{
  "n_layer": 13,
  "d_model": 192,
  "n_kv_head": 6,
  "head_dim": 32,
  "norm": "rmsnorm",
  "norm_eps": 1e-06,
  "rope_base": 10000.0,
  "rope_fraction": 1.0,
  "lr": 0.00166,
  "lr_head": 0.00549,
  "grad_clip": 1.0,
  "warmup_steps": 200,
  "train_tokens": 122200000
}
Each number is 128 + 32 x the weight over its row's rms, rounded and kept within 0 to 255. Layers, rows and columns count from 0. Numbers have three digits each. The size before them is the row's rms in percent of the matrix's.

# gate: layer 3 MLP gate, 512x192, rms 0.0925, rows 71-94, columns 0-191
# up: layer 3 MLP up, 512x192, rms 0.0903, rows 71-94, columns 0-191
# down: layer 3 MLP down (transposed), 512x192, rms 0.0841, rows 71-94, columns 0-191
gate71 102:126087174167079144156200145098132132117132083164144087149150114148122154148168157133083105161075112105157141164142103131094067200084124106119182141202134159045153126128135108110133174122095110130125129143145074144076128054154127101168188117066157062156147158124136117144145099118137141126148161114095168131115142135106166088093150145127155144143162163103127158108173087155175088096114135176153115107127220090104144124134130141088076140110160154120102077114190152124094078096084122120122119154135143106123107071178100144089142069172150150057107129177118141105115060112093165114
up71 099:114160178133117073062143126134131080106100142124053132124105087091139055100110116121133177167169152173188162108146146092156155167165156146147166034115110152169114129091142092178179099062111133086123112149120146134119156089097118105123145151136155134094106151155132151128135143074157149152158113130132090202095152163094106131144170192185176115117124100118181158169162174146116116087110134155156116138129146085139087116132134111193092175130116150169102112085144117186110168108150132102163169132084117179129093137076163131101092157116148187113132207150153112120071093184148165140
down71 103:078120123068148112162145126174142151070154174165078115098126097143149106175138098134173070139148139145152130153158160118118080121125145104137194168120143118079179157164111147179142128109136184179090164153122117155158111177135111110158132085160169082112136149110129142080061146165134095157090157167223195092135140089174150132119107160114081129148131134173134042154110082126151156150213162126116151097168112199191118150186179082122100094133061090115095141086144113138142118152157088125155142072108103100112108152116151139123110122130110152123093126159086137131087183126160125140
gate72 102:171076078120109086120048107077125104132137147116146255147149119139116202094148132157144159141146118162059120147104137115096141137099141123112138077146140103104145132150145131171120158114130083124089166153166171112127140131117103109153134147078136127141054157080098116166094145117087109067118095128117073151125131126153094111085196134133089151128122171192146153182127137174103153133070126126143116143092127133141169108104165105174180141096180092110139146147127161121084144133115104195169129072080122107150117140073126174142123176083121149161089134173148106104183075090139140123
up72 103:140118147144113141118138058126064092100159077158157152133109133193127080137124128119187109156131111133086077161112132102102130140096139108140114118125131124101142147138118093151101170072116156127159111093120101137126164129158159124148141110115214143091138121164141056132069168163092190112138101146141169194121105083122056190113143125142063160075042140139139159176118142174059126106098147159160077170159156190090145117096090100171138159153114155159111164109142122126190178108133128168150126092072126135100117152129137126088113162067164067100138081115137135185119087105075098107
down72 100:105121102178123114105142185159137141154171181149093143119148121022092157132079087105163101155099131161088074139150138171172159158142148157107075187145089114140124076148137108097114124138158134142145162140116157071154155160096112148143125108119132116126094085173183174157142190089168130146136127117120160142117105122153091144148029155184114112078152136130147086160090124150115109131129174129151110160057124137137131056067176127177067115113067111121141140084149156140065089146147149161124096166059189128132108084127145074096126096120084110128087113095100158146172133082135117147
gate73 092:114057103094093121167130137191121167103175091153081141151088176155086126121125119069157092122114137126137119172143052077167109057162168116094122144120105094104110167105134190125114146128116138207176149088139096166124154116098117126133144144112116107156132161124110111192113140085042110152125125160097133165170142076111157206139150159136126089142089180177144077127141174123122127109150122137119095114137140152073152128113169131087124018142138168139150136180150118077184135142131102152143143137176167144141168103121159134113158108157140152100168190056118166174097125156132105086
up73 093:174120099135153188110142121125092140221153160153134120149133114199119064158120120165141074169095131166095105145118169150084095187142109170074090164171162115175141105163106137178101158149101101069108081105137139083132136133077159086124129143198093226087149121097147128151115115121165158135123111148141138111121119214144087085118152138121151169093172083115121163146095122161116127167125076182134121144119139105133200115152082092156155121115088105128124078115143130133124094125079137145075094146143124167066141136148082122153116187161113071178112089135173061137099126144126120135
down73 097:132143070192103061153100205142176123151135160115116146125079110098086186113163132153111176157161110085201173136153071088107171231142090146100090115140102087152110136109086143106135150084080142079156101219177108101111138106111145142126114106117117125130101130135139112090162113125062159108112142096109163138101121123151086178129167066086139099143164161138126188102139088098112164163166094110144061117141116124156105136089096158123115201132083122121085167142108098090113188091136113142138074121091117176117134114166145141157140103152146155169126096161137152152104181146152102103
gate74 092:117101121094160113104099127047128118120109125117182120181149169130150195151143119070141189160142136104135145140180143089087151140149161145146118067068101074141122143138131153120140135190089161161169147110149125167136089135179203143038089135038122131059135083134130101146168126145125124145141119101122090139105137127104013164078139134125108148139129130106097139161180191145114117107177099102158113133126116103091125102133121148150078167152140104137134131131156086189105153133160130144067105162128118148108132160102095147092104158128093125071067192115051118153103138131087152115
up74 087:092060130167099182120127154060128191150110120122104104112114145105171078081152040099127085102110128139172136101167146148084183128118118118128111080120179135146100061117138114084102145151122123115175137156087145151121091165162179148101108145156143193080113149108101064114107105151131099091142133112124136091135127150119189104114146147149184097071130151128085224102125148140199131115143114088118072106112142155120138150154162149166112159107117124190105167095126119121116117190137173084179162072083062155165125118136109123115138109121112126178123129167085166114117121098079188067
down74 091:082143133116123104119111131126061102116047109116146128110137130136172175077100108182105108120142127095123150163193106119142103106131122103136148123092139130169110120113141174196116107135124116122145091151082087090151112122126131147156118085114121113182125112108122146157091140139169091101214140145128111155098175131095134149137172167142139100106153134129159149123120102122106180139078174128127118129109144092047248210139083227123066094090139155058171118070112130089127128124157146116141157180079126102139101154110055183115168136127082120131136086109162106139125080163145121193
gate75 096:162135150112143108133144123103136125204147094120089156151179108138064189138107122151139137093094142180113182058123140148118099157125113173081115138083119185102130209234170135111106102075130164125125133127129100162155121144104129114106141119049085089146160033128123172090135105143159133104114172154105073150114176119126129098120080157155151153107130130116115137133131167157111153128158145120121164119103198146139165150105133095141166180102140140163122176108188069082152133112134105156122165133094110136171135137124174067181079129086115062134130110136142159169081101088148201112
up75 099:138158123064163103069120143155046106107132130132181041091107187096178112109144157088170127062118143150125129162154101119044146097124149149142113149142118144156168141088117107106133158131126077174118137130145090091134145116147162116107206126147181137098145113062056101114108073084133118171053147091143160130155144101132154160123154166090120150118076101147099140161130129142139131131150095119106059133116118177106144119138155130076060104098106083169097108082086127126107151073142183130162096161142146079103193141185145163091157111136100113149129139127188070124103092132112154139
down75 102:157151119105159116108114116095138163073123083155173128126125128126161102151111085154147135130160112109151085149177157129170044107109121117125059076140159131125160125097139073170181133124100119149083215109176130107157145125137106080157152150103126144147133104148175117136089113119071093148141130092063099056145196196094147147162127138060095177138122136142078166083121156116135139156142163196121093123126113094090105096119094178150068096087179123134096130107084151085087160177096129140116154097132167084155185108191148129193123151138107158151168149094149136150049140107125146110
gate76 104:092135166089121130101145151189106112150093121054092098170088116090148179113144098139156138101166051115125105019144124112107127130093123107182144134139160132122170120209159145117145130156126126127136128070130106148129119140169173104119137155135129125191186137113116096088127204107112105124100132132107124096135086132121146166100133170111143078124150145155079087164059105127162128153151123122138082114121159152132137123152165128125138167055135118115084125114069191159116185188143120199086119087095155095129148133184088145159121103094139191147104080183130157108120079183098068179
up76 105:114108081141124175103126163095085103137063127131143103165181181115112169139103157115067093092118149095079106155129169096092228149120182150101186125171154118126136171126148104131170107122115101079178102129163150109057118151130139125142113130201168146185167118174117125094094170175104186115082088126127116115120141110117109141170156149199105116117104148084132104152130098132149133120133175037159107077136139171190094174161157100095125142174100135110114118128169196102107121195101149180111128094105117128072148102133103096112115140067134094153093084122111159101106103161148137146
down76 106:164089140114148079103173186111098119218144157108101160118133099076157122056093110079130175113133093128142135121156075109066101167140125147145129154081094136113153111153123150133104116147141155098060148123111124104125120171170106088127086191148163119163178083030163134156062130127113069125148111152162133189103076108114170176093132136066125128119118163142104101143133132119163167129093102119195113148172123161138128166129126123206098155081174109086138165117121168122080088185145156179136088123162141138149136159132137117116107150122106142150114148172120141082220156128150169154
gate77 107:135137099089100153143143199053194153080101130129136110163165114094055088150045105127115167113165059115139159151058102109121129120110085126155130140144151170090127150157122146032197129149110119151152150120160112122124081159088089121090118200088133156124147144130180123136098116093110156149125126144136135159155111122137124100173188147149122144133198131076166128092139136161126110149104159112085125108151147164083070154155112092061120127102158124149097171087114132120127091153123115145168130120149122162117163161104094193078202064095193163158112132087143116092138158160101156117
up77 105:180150119139049112102173087160170125154041140144131157166095133108092118173098123137153207135114142147152082108063112102099121064091077110077154159138145134147106150140145138117134154124168174091149088126095103108131116123184112163092167112171107083145117127083123199112111080013149146085173080150139120135073128142058149162160135123078082102157170156108142102088129122137093172070179122126125092086170128135138127092136140129058171118103112103085118106114102161098120125145142090144086061140131158101121143110118134095118074129094068128095109152129175109139152109139124127142
down77 108:151120134105105111154142111094158114169095191073096115155075125141129164101215073147101145093121093091106137118089167173113114168135115225121096088133088150121086093063131172087126120117162075109129143101118098117156194147110077095136128130110188120128133137136121151134120099199111078077144142095196109148124137175112117112135133154112144142085087120093101133205160126174129178171094164155130147117126121097113148115167150152078166176124140140128115106150130169163125112171099102124108115194136086128132130168151151097124106164110135064142127033103143154098084109110148071048
gate78 090:157115096120143164116094134145105105168141095130117130140101123079121114198138149084159182181094188145160154114142120080097141108116157122180091125160145121074146112079128147153131087125112154021130074096089132170099081076141105129100169139128147117098140154135140100122187109090165167060180124128148056094120151074103161181141153106126108142141164091141080145138124157101126093139111134113044120119117170078132132115155122102101109076163099090145122140094113111145138150110142112183091168141126168158041111081103146141109186088166134202113120061105176166140159108144154179121
up78 082:096147105125119141150079132124157139132072151090145166126116130085101094179139136123099164174093163054120142129124139058094128124060124086129073123172101199097174155128120131134100154123160179089077113092117141187082123113084130109086158132123136150095090126128110130150188107118161169104139103092089140084108120139075159147112142115182129114106111081114103131132139100124122122129123130176075073134122181121087129084136078143085066096163169082118131093112122129142140136076085163118075164213107154210081113080137142213131112135158176187109129095099140178146135088106111114096
down78 085:153153096142079125197071169132080079155142109142136112140106128108157133113117131101096124123162184229144133113118175162175095157153194129152107132074110119110123056104156155129070154120087152179159148146168111111131127114061068077154075129105080178152146126120114105191123162108112165154094151176108159148091174123097089110141096137172150145061096104120128060105144152154170127122159127092141149141123091138127165123090103110151158106076100148136135077136112118099046097113127123097162138159112146081117147114085080129099187147077053129100129131134078125156167090123089122154
gate79 100:075135137103116158178143135149157107158163085111158116097178146130212123178150079100176071143123083127155185076192207092182093110110133098156104104195130123121111111077132134074146112174100111137125148193154123101150136095146094100133176097108127120175203126092057198140108150132067144140119099108134141172149134136126114096161140115147112081115162108132125115116080081171119170191140125078120150115109153116125154117180119120075144142110093118168187112111117134075171056129137125165123142145137109159153189158135154069115134100153109181109077117135142087138126176146159137136
up79 098:126173154142142136156146132106102143145163096100146128143145091126177106096126132129039141165079136073145064056147042181136144161138172104083106107125113118138188096143121130129034131104174118110151075110135069115101147093255150090166105116121139109109152174080168146104087144084155148132117108124162122112158168089161112094113140119139138136089112146152133130175070087122148120100160107189121122159129154145064158107074088134146111113131079156120164099119147134180154168117147142109124179161117139105119104137088149115125144180144105126190166139084147167124125060171105109137
down79 096:114115059085149119131108202152126036141122121169147127156165103147133167135121157138084151137090161084168103100154131102111069137147073136129178121078132101133080137164150111050162067145146147067132159089126137149135133128115063138094119064117175136087102149130154143116106076189109112131124118103135114103115085165130142223113145112111089144085091164107133145125168180084089161170185146123132116115088114143175107135103139130139108097079131106069089198127150101161139117140080137136110130076132146072203140121145113141082125108103099086093141180165142069144104163169115121095
gate80 113:144176132100159177113170075070143106133092127096119178142176102130096123148083077126151217135170100135081149143106069065154128167120141159150144122094118098119131144142111101125061118141159116085168113158136124096139144169118084058124096145072119125172107052120139134113125098182125069116125170121136145184154119168132185125132154110102159143150071183073156147137107150099074107135139172092153142093119130092166111161129176151173160151147194128185080128061161216160155129128092106119151120132127146138133069094140110132159177159155103080142161119121084091136104099101094112138
up80 111:187146165132162149154170117124121121132143166199148156076097143097116145171122079130163147161136093128094107124005149129120112107110141154139097093127135172164126144179160094103130100185140158045126130165170076194145133161119053130102101101124131093143131132073123228105137174132146127156072134117126144164133116107140115080126148099128094145142107124031133138153141136118093112138113110098131095144117172126127081141107099162164187165173181089043113129129112164133097105110170119142151106083115086129100143133120110130166163168139110089158079134112176062123102159098150124101
down80 106:132150130108154110137083175023142087185113082129111117063142064086154147124121144106143126119121115128126077133156106124136123177129192166101134157092141121106138128174110211077064168094170167145107175146126132092091135095103131119073089148073165141109114117112206138143102119110177155142109093160096164189105133098125107142075085108159091142131149064120101092128127136126091125093072073177173160176142128089182161152140141098127135111109144124137110145109099166154121156175107169185124101116085184107110098087088101115089098162107155135095138138151082085069151160079126119123
gate81 106:151141163099222126100149141090146078128160093164099108084125177129118149119050171107135127115125076112111126144138104120097154120121124196097092139216125060101138138142164136168159104136155092070114141114087132163088129141149182160137104153119054106090146114132126145148151057134186123111154126101125092134078125108112121158082133129163175084154081169176182098098128133142113177145081107156119134083176133105108110184109185087112140148143118086146154112131121148189081158180139133102098063186077161155092082142150101175155129158107140173141117127119155179127139142176125161085
up81 113:138140153123116101069197121108160081178122152091120155149162121202140134125107168203121161067132092112130099146123138128154091160142108164153136151219170088095167091142179131149156167156132067073093135134131150106124167185118227144135126119092095131131203130096093134140126061155160107127160153166119079100166113111078130139088123127162140131181108045093143114139125107118120115174062104081075115089176154137174116147148110160115138167121115133144139161162118161096080116083141166130127136103123154122143149153158090147169130116129145130125147086147170120061161169146101123061
down81 104:139098139130171185127106116085075109149146097177119105128139102158156129114148133133201177108116166110159136095050130130131118086155096148112158089082116090091156105123124125095099120135119211194116065125233138117138125194182083175124129047165151155146145159108145105143114155147152109180115147102125178166135096165167148141130130101126111133120156114165134076139107110183105066119141145067168143177158109174122125142122115142100098165123189088165055123156171103084187147103189145101150122070174098130107149166118144131154102133145160132095106149158147146126134057132137131108
gate82 103:138125125182100101123138074137068125133147129129206093177151085162137105119133167080124108115149080128161133101173102133060176167123143088178102105146154168140111093093142091164112090141126129172159146166112155129106151090092128148179076117145219131116178178175146160186171111111156091185173133101132107133131146100127114156147126106108117071132070117160150151134075156197154183156132125134134052091145170172159172087153165120196095135114117090092107106139193134139117080126146127108105151126097137137133107153136112113183149143203165124101143144091157065177108125159168145109
up82 103:165149168084109135150083082156136131160167144152116146185115182145091119117131122158189081142114166191110116110135140113153230164052120123093133088109131168115091164115154143120167125146151133108097176111140097096110136186126079116127082150122110156132063164065108123108183108126118137056179161155125142077108121089083153109141166151073133156170144104147148163098196135155209088148142113172156155117170157120150115083104092188094094187110164145066130151092086169131091110188108177111106193112130116140144149086140140113107154108142123104130110120135160164077127149107139130135
down82 105:151103122163164109099144078121132133080095144112117136170145109128167106123111128111104167117135131039087126152143106135127104149115127105128075109094122104086097157123134156130113089169114130180150161146104135185164136185174189129180095107090131114099147151166111112098131100094137110169104080176107141197138094107179135151110122123026154178138107091124163182113163134138163080112168117108112175097103113140184098161147161064139145095155061123121179170123168108097230122132147119173132126164162127104163141145151086155165090176127117141067136172117179109100188075147080117154
gate83 091:170112124094126134171160149156074092103150140126093120183112130104164121138103146070086063089076137097132144130166176140137104130127134090082101129135152112151168158124155100168155152114125107154101154105176151134166158102113125251139131135150147225104146125140177129111167098109127092189161107123182107120079166149068115087080137150087104137143151152137160111181189151079129113129086103141110123099115110110125091090109103041174174161156171076132157080122138144171092131120128149177129123175144099101087110132130134142198104185146116114108098177116117111177086116113141071088
up83 094:179120159113118104146112090077160127154112186139152097155069151072131140128126177132119073061069135155151146137125124112117090115161141104182121117116096177133138121067133119124139157114108094114169161056095180159132131130157121172099094138126088121101148139161169141078144138131122137147115098083165103089078096125161122145135133064072145161200146131137160108155116151148110160166090115177161106031161144135121103156137179079122174171169144105157099044138155110135145105110106134100123080112130104110129081164144092114064076116152159107121114091184105068175128045128110157174
down83 093:157107137141124089150138150088140102178131118103126098143079132110121170165132148152184139130102117138085112114088127039108109149142155111132117128161160146068119141160126108112101154155129062164131118129112144129121081122159186139187165110105155165203122129111126208183133140152090126152134085136105115124082137110125128192144093161157117136108063116135101088118116119130124151096089079094155171154132079172102159143111140111124115137149123070145136054123097117091115156255197149198103112106126134123107108138108196188189073123133099106147170142085080137109191132087107168121
gate84 094:111185153147133101096063109099149164122129142169118114116208157138158121098157159180180095140115076095127133105149154125143111127137149177168075122127162149108108138129110120138073108169092137089089166128163124129107181094126096102109092105150169059110111103119145131125083197167162079113110108094081066123208096215114126102138149136128146062090059118144150134094085153126173103073140122135180060091129171152081180142066127128114131129117169126169156115094149145144141155099095126127105123133093032089103124127182148096120116126179107128124137110165116119128158176084103098099
up84 090:118104179105122126089136171087134145116084153186115152080100110205161095059098131093095153156201193154046123136166149137150125125094189160125150211084077092111144140175143120100103112154109099070129187167111110103114152141103139136083107150105125154111096118116106127079107161114158116180138159093091085122096089147135149100104156112084140139153106055097167154125125158153163145137125128102073091116137122117081113116136090114107096160097104147140149145121088116071134159148066137125125116128129076096140074186117146063140123109120065082132184139189095097150105149119155062120
down84 093:160102150126118157133107178082101174130142116156099117154208117185167098142176123108135139097095100144145162128121168123184173145111127172153080103127171117101133171104132090140144146187127137115121177150116145141100171127076132043113097137081094124152175190117091113128130179102157078165165122132190179152111132128182134117156102101137117072142120108112142125139094160196124170116087117090129144092152114115143187128114061088088134114163177120129115067146145173096126148119132067069176093141126093081110108165092084184129075107179072141096069122171135114099116135061138102122
gate85 103:118134081152099143125112070127123122112166164100138126149115085156129185113069123056115126129204135107087143076179115132137133117117131111110096178142094162117133125112153143122130118118089096093117160110175137136052160074123076127118095131104120164128142181127086203158118177144083115156145197200101185088161127140115056107117052129119152147119099150061147144191107123153089107114092145151122119150106167183147090102145192094171125162111126130115140135179175109093135114103147139162106133121188087123118152146112136202092139080121243134133111141134118094150086153113138125146
up85 105:193115139111232080134101176129147101125160084159049144108124178181084098145070101185147121108152096094136173148155177115134069089132106120097073112168149127105134126142112089153146067127125113089148149112101135120123182064151134136127120138105101089078108147098169105136125139089115093190146150128140095138165150110112122135136096187148088166159150107126163100073133108077158160165097145136137140110095052106147198159128152157138094135152088128193158134147133139127130100159175188102124125161136111187147128189163100156127144142112150161151100096154164132179142214088128092133
down85 106:099163113168153153046130127101140105192187108049152120087190138165122169168155133136138116110164139173189147089134121187152108137058180169079094111124059141124161105133202164106069141089092066100117145083177100160153119112140133183137141161119120132133124174104101110159171091126110136155113126166049138152126159101132107129130110131202153115074146078117176172179126086154102122051097114109117120139155113122101146110076100147119122146091159088082114109135146115127138115131125151122164116147171126096103124096124168103187087140096128179064128078115114113139127114125146165166
gate86 101:131138161084203156051125155147145135125104149121152133086121108151075094112183113119086152105147130109185113119085109117170138069080094158143162102178097093028123142092116066070126147092143065152112176136148124125137167095184134147145148112151088162096182122198075116123124197140091118141148134143182154136172143147116118131112154133081089123128162128128156218170130096127070140162152124102122105130163073108141111146136151162100137098139160127118159123132153147134138152112103052135120133087110090058097163155162112121053159155119125112105090140092108096101125187095098138177
up86 103:133063138148184064114113135114127153153118192147166172087096132183085105117197134194148144102088109120135123147170110148218120085101124123051141118129190141056071145170204128184118125149124123194151165134155147105114097104084132104142193115163117190115097130145076106089161121142140091101177169134088119150183177165100123073152150123104148096148156169134131105121118135127118128118108100097135130158148161079116158130090097163100104113086119133110116098133110118070189121109136137199089143199133096085112102146109171122127100155098104114099063103112162128108109129115156121130
down86 104:173104151130121101076046083111114132110109135161115162098144148110121109043117132185072115154187126102053087148073098073113127210124083133121101166129155125202141107164175122153138122165111108099106113151170167086132127134160132126143134088093115193066167101169116109085072153108119107100135124114134114134113085105088134109141090183150053106125109131132113104078122099131129144113093117113156138147149160125151111119148113106140100118091160084118140128128085147107145099154120082129141150157171114085060137181239167123167097151145070103105118151074139138091166184127122083131
gate87 099:138111192123135153055147084161100101152089134071113200143149165160129103143156105140118166121127114134117109166122136155106117077162152076155154106138153021196095055110089135159146150142166117067169142092132117137128091195112129096080175094119135093069124135090133102131130132123121147135151127092096163140167104085105054153145131115098085152134149150069163165118174152154181078152130119150156087128094068108125156121080165146125132110069098111104113120167108074121129186117142143098089068170131117151098145101091158114066125118122147096087149196089137130126146197137112117146
up87 105:163155144095104164116100190120097108134072141152089173075102109098140101123099137138163140155078153105120148112176108145138100165114130106097140233160160128108127087131115087105112120097106097061089101101136146160177119074181121154099157131136113150170117099104132132088146194095187109112100107082127186158176131115126188052167126120152139121073059079162124090106150140165083098114116105145140145131180097165081093114129141128148092110210141110160106176074076100127143158085120132140076123114134160135178114088166147114071140136147068130141138106182102075085133121164164107122
down87 106:183123149143145149161176136166119121148122133139125141127191111142117154148052148129155096083095122085151157152128156166143173130146096120124123075113101100145166150063149047138144118084150182115112109161134174122109087108059117125122146148138100124092128162170132176100128156098150093111145185119106145146123154101120147143143123182085132105075173120117147181094126087138148079133150165060122148158119075151110141165112170195177078116124147161158128098082092148083125032158103098078128142101170204143102173138119075188114067124174132179093097176097110153115101105151100148089
gate88 097:142123086131085118155112160043185132139161144137099107094157114110165114126119066156058112121120157113167145161142181103134099100097168133179149118097144129144147217149088123163147157148146189139164144130125138118156099136150139146082103133125177138082129145128139145208143120179131158135104154179179186054094046137089183093104116163139117130090131125088180108090137090114129121104205140103115152082071143079142137183080094133111147181167110101125142086124131138151099174152099118194114086151106191095149133083137105137137079149118101145131123194120086150109165146121125113089
up88 095:139077112101117116134144136139062130077122045154153177159183161139092122171151169121086121093135150127132107133050083101090133113181126125097180109178148155188128098159208079137147138154134106102097097134175139135143146132144146083126154117107059179101117090116069131093160120067138115110133124130142089150137139107184084133125084075139190136121151165125065142178098132107111146105082097142133131174140218196123146115106146089077123058132099064139141090091116140075095100063155111093155119129130099133138098143118138122148111099145133139160100172157128147084094131096174115096
down88 098:108161101094177083158184048154052132098187162137157218107105158113122134111138122162149129091185138141132110168165129161097116147095122192099120144078147124136141106092128157139139132109171124108123110100133175073133140141111155130178129146094165105185116077114107120120075149093146121128135113134150136141201205134131176098096220130121103105102137175187138129146156116105121106122114080133066140135106092130100043132111131105126158129092153137129094101110106158128149157173156094141127170158143166190106085164130131100097182134096146214154146070118134137143058095102147154147
gate89 100:088115118106179135180130120057143089114123187146158124131121100095171088118104123160135165111133153156120112168082135099164124191137154139138159106136141205109126132120150172180148126101153120136163109106115139150117142172177124223144136091098140131192146124117102128082127107139162212137138200137122148158137115138097097154135115086129112176034173122130071135127112117086144075120138131053109053117085196160090157144077151114204149160141181158155114100153174160126147150142150111127143145099106112071136112161092180119098141079185135119152159111147086122135100078100134172129
up89 109:123109141135148156151165094069132147098105097086167155102142111110153132149096097151152128126122083108163089133112095088078146138065088209128098174125101142152164169095111158071145183150136121179084097031110129156126090142121172148100185163088155154141166134081143116125141109126155119135189093153161131150157125146113085123097156141132147213127103183157109113184094126135171104079114086087075080111152131208154144123145153123181147152103139123154096151132134157139133181195087124061133146179114114105144130142137157158104169081140171151128129077132181155116081092079118158083
down89 105:119122116164115143108110117158162101130158147095128167169145141146153144136164179086132111123165208130084110061207110136138158135149101110152145104155160158116105145164149143148157127170105166125085111074200148146107110072164075121121064159124106142101053114141141126116134165162129126196140129135107147093145120116158134122132137133137111097209122087130110106148078099106108129124140109155130133186097083163142143136195105121090144134142069095182129099133053108099127132174214105068209088155092192171084152121132172116077099118088123122103108106169137139062107161164157093136
gate90 093:060110157107120100108110138109120076120140114149180122141165134144135138124116150164106127163165100049127196111075073154176189112211176110135145088160171081087094093136135084093137102212113158095204140166137090133134104188103089139155146112162078123108168124115189138124148099105112165164149176159130159115102135147141099035125109141132113092147144106123110131140136189110185109152129117220137073164114078117207135154120135139137146133094114183155111162140115116085132156123133095112144152084108181144149161130120143073136171158122141124131133116122103139128145098161175174167
up90 103:176162155134144072136163147114108109138098115133145107150137122166105088150146163140163143092154118152113150201187159171115099173108095083167152123108135166132165151191172143137146130115123138149071145090146173171122170066099124120143158154111156126101146124185090156127141190118120110074089073109102132180121133097191135141144151111155129152107136158138156119073038079109143126102101052106118150173137132135106113115107064105094167169128139161118106138123176046112139104118093095150117109135110096139121089194098119147142071114121103090099110166153183074046105139156052154182
down90 095:126102151150157188158148085116136160119134107128153112142092152114162146068198141186072113139137099075136154131142158118104136175125106133135173168153096083087178166151105092130119160123093114170126075141065094155174113093087142119111125123161148069137083164110108168177120184062114179125126156077111092085083070164131120102122101114074140141138129162126163166150185096150148142174164095120192071117121153168125116179151126132118157140088130138120182120124159106099079114214184112104141189126203111110148154113125153109111113117144183185144138135112061164093122155115099108096
gate91 099:111157087112080130090185141105138150182054057145151156223144131123164121138120135119087102147187114142116086089107053112159085133144117089078141173152135135145214156152088107155170106157197162099109102093149097057053165125166129174138137140083141089135145122126168097145100068130140141119145172158132150142097073094130152097163110125102103073093145158107170141142125135146112131139104138086147078163123105107080192090174124130119149126111091091143129145096137170144160124108075125085169084151151155151114142126135126148120172166156132175110088063119172090122116154108148153170
up91 101:121116087152116120159132142058141119101107120125130114189192033113103117182156090132074136166120096128169157083081174115151147125087159069130087117095143085122137172115057159189171144127134132127105062065141104175125091124097178093144152100088104093099152092120147177121121102138089122151124124147118079137133163142152091096077122144127086110127045093142135147157143145106023140167114025157155089122110094112169109110134123173114128081120117147136123063143135129109086141118104181108122202138096112133131101106137157134147125107136094103115095141172126159177127148159153107158
down91 102:112126122193129132127154147102190113129133128158122114158096126156022081121165079094138110131147147166158100106124116079103141121049168166133127079132204141145166122098140194122133190102101173155142156141175105125143166164163161048108144148184128151168119113097088100176112087109098127188143098127175118115158158109173131196094161181152083145135142130142070078170111088122138150103168110198131172143063135063149120195103117141060135080111129129169147134151141071123176133159123122145142098100131134122105139106162124124152095138118130059136124106126163174144113118134116136101
gate92 097:192177155065124153090100137124112148115107158131122168163072133138107055082064135145187147160193062128144120092118070144116098117149120121159166090111141128164118182128195122113132201087150153125131096094138108165136135110146109119151119130105101102111127147092141112109146119104096172193129175122127136094105131104098132099166167123094059116081115194080147090183112099207159103142191103077129159109145134094141162075092135137123178179155178100170125080100114082081115164075092156166171114168118107168142104083127125122131128078149107107142137115105159078141148150156121143175
up92 099:185119199104108208097152158152134152130066166147114074096090139149104143110100146120083097105151105091156167089094144103091167137156096142114117188168118094122095181132185121108145170128117125099046135146106077132194146156105139103132116119129153161177058119141130148154144145174146125123146142128129119117170119148167107058089163175119172083171139104119120176146174174149162082105144111208138123121126069070084066111061114065135116113085143108112065142179162125142104173082137078125128128116165143116076136110119121160176177132100070140089132119149127143110147116120145125124
down92 102:104162182103099083110177142113125107085108144179137086173146164168117177075038133149145156149115150136120121126093155111177162083102100103166164163081108098191113126115073115149105079150089105163106127116146102104123162095105117107070148127134174172122171149068115123115099102169132191125109202061146167105109137155117163113102094147145134120132118107104110130126139139106165184114169117046158150179129078099108066067088113133117155105141157117118150132160125140194143113144104085161122125077176147137129127128147055091101129133074173106118077122101091201128088122079136139103
gate93 100:111102132140151148174106185065120126171128148057094129107113086123080204123073115139171144103145107081151117114182138137130179207124171081129187126137070090081129165114116137094116175132123064144200096147104087097160120169076123089135078131121121144139126119095127149099099138063093153149107099115095121133178211145119120147148116138133118133171123118092117153096188169173149134142069043126122180123162103088100155081093131109147094129134149163075088069110127079156208111149151155122129114145109125085117186125121121137129110149100139113130164109110109171129085139162094097133
up93 105:106091128146180209109145119116103134128048145151134120145098051181136146153120166096129156157065126140158142166107104181161165127117164127122095130121174124061122102142130139082171074151079132108179136138141122095188163146079111086180132136142034157096078099142133094131099098208125195147092136170037097127128152152162162142124146149198101127181127122127110155156172123112162157122161107107077125123137167116128085163152109163124072111166113079141156139101141190140122116143139113124137156103113152149154136141166132145061128144096134106061132125128136190101168141144082114108
down93 101:099148082166169064151184098111136144160135104141098163185123118129176121181124099149124104115139160083129107102167072149152162124130081143097126133147123132160169150110070096115136108108118135114159100167050130167065099153108136127128124090127082154162141135113136094136071062121183141069139119167154133153164101115116205137108154036079098113077174170159118166133130117161122079162136153073141118174081106165092093105099170175173129097082198151086127125103119170164156156160153097104169076119142110112098162114166105143173130123098162161115172172131140120145104119114137047128
gate94 101:083170190114149127167103097160046202115108139127151145112102103117104108195111098088155164114176077123125124142047185143148119154135144088144135114175110091147197123136127179150140193134108114116128125141146149116083197138111113124166131166141104072097140077176118132157081138072162130126155122147144068167134183131192115146148131132141153128150138163164107181137132098121136138177125125090167096195152148135167144205108140109086173088132155145094110135150152148122168104133121129112172137150078086114137173082136069091140124179151076044122192095126148109103117165113115149144
up94 100:158145095126066140142143093146149173110127122191134147150113130164085178053169163121102195160155103171093142078120131115135082178178107109099127107155153126125115110119128103190122142186106126111117177052105147082157119097163162184140142137136084090105128084118107114157137109075203092136108111146148166157141115063132152112094169157137162091106170101202172091140118153111096140177140146064129090133179117139133122119172094151102122146101145152090081114107101110179099144112092116120151099155155118037095218126162117100128092117111137134096130113092049129113169125100149115167
down94 098:145118190088076121122164096098163103145158152064125155148119102096120139180125144132094149082140159111117114155135119166112099079070123066126084160169118099183094135120112129114152123181098127146094119141102202141097109131159168105187152138135104121162134126120135156080107122111113068179108111143177159159096097101080122166082144175140133064116098153138075139132111102096162145172111106063125122153122104103204172148131107148131151113074156067114111129180153106081144079178040079120120095202106078136164119106131119102106098070157156107157123139154154118103070075183133130163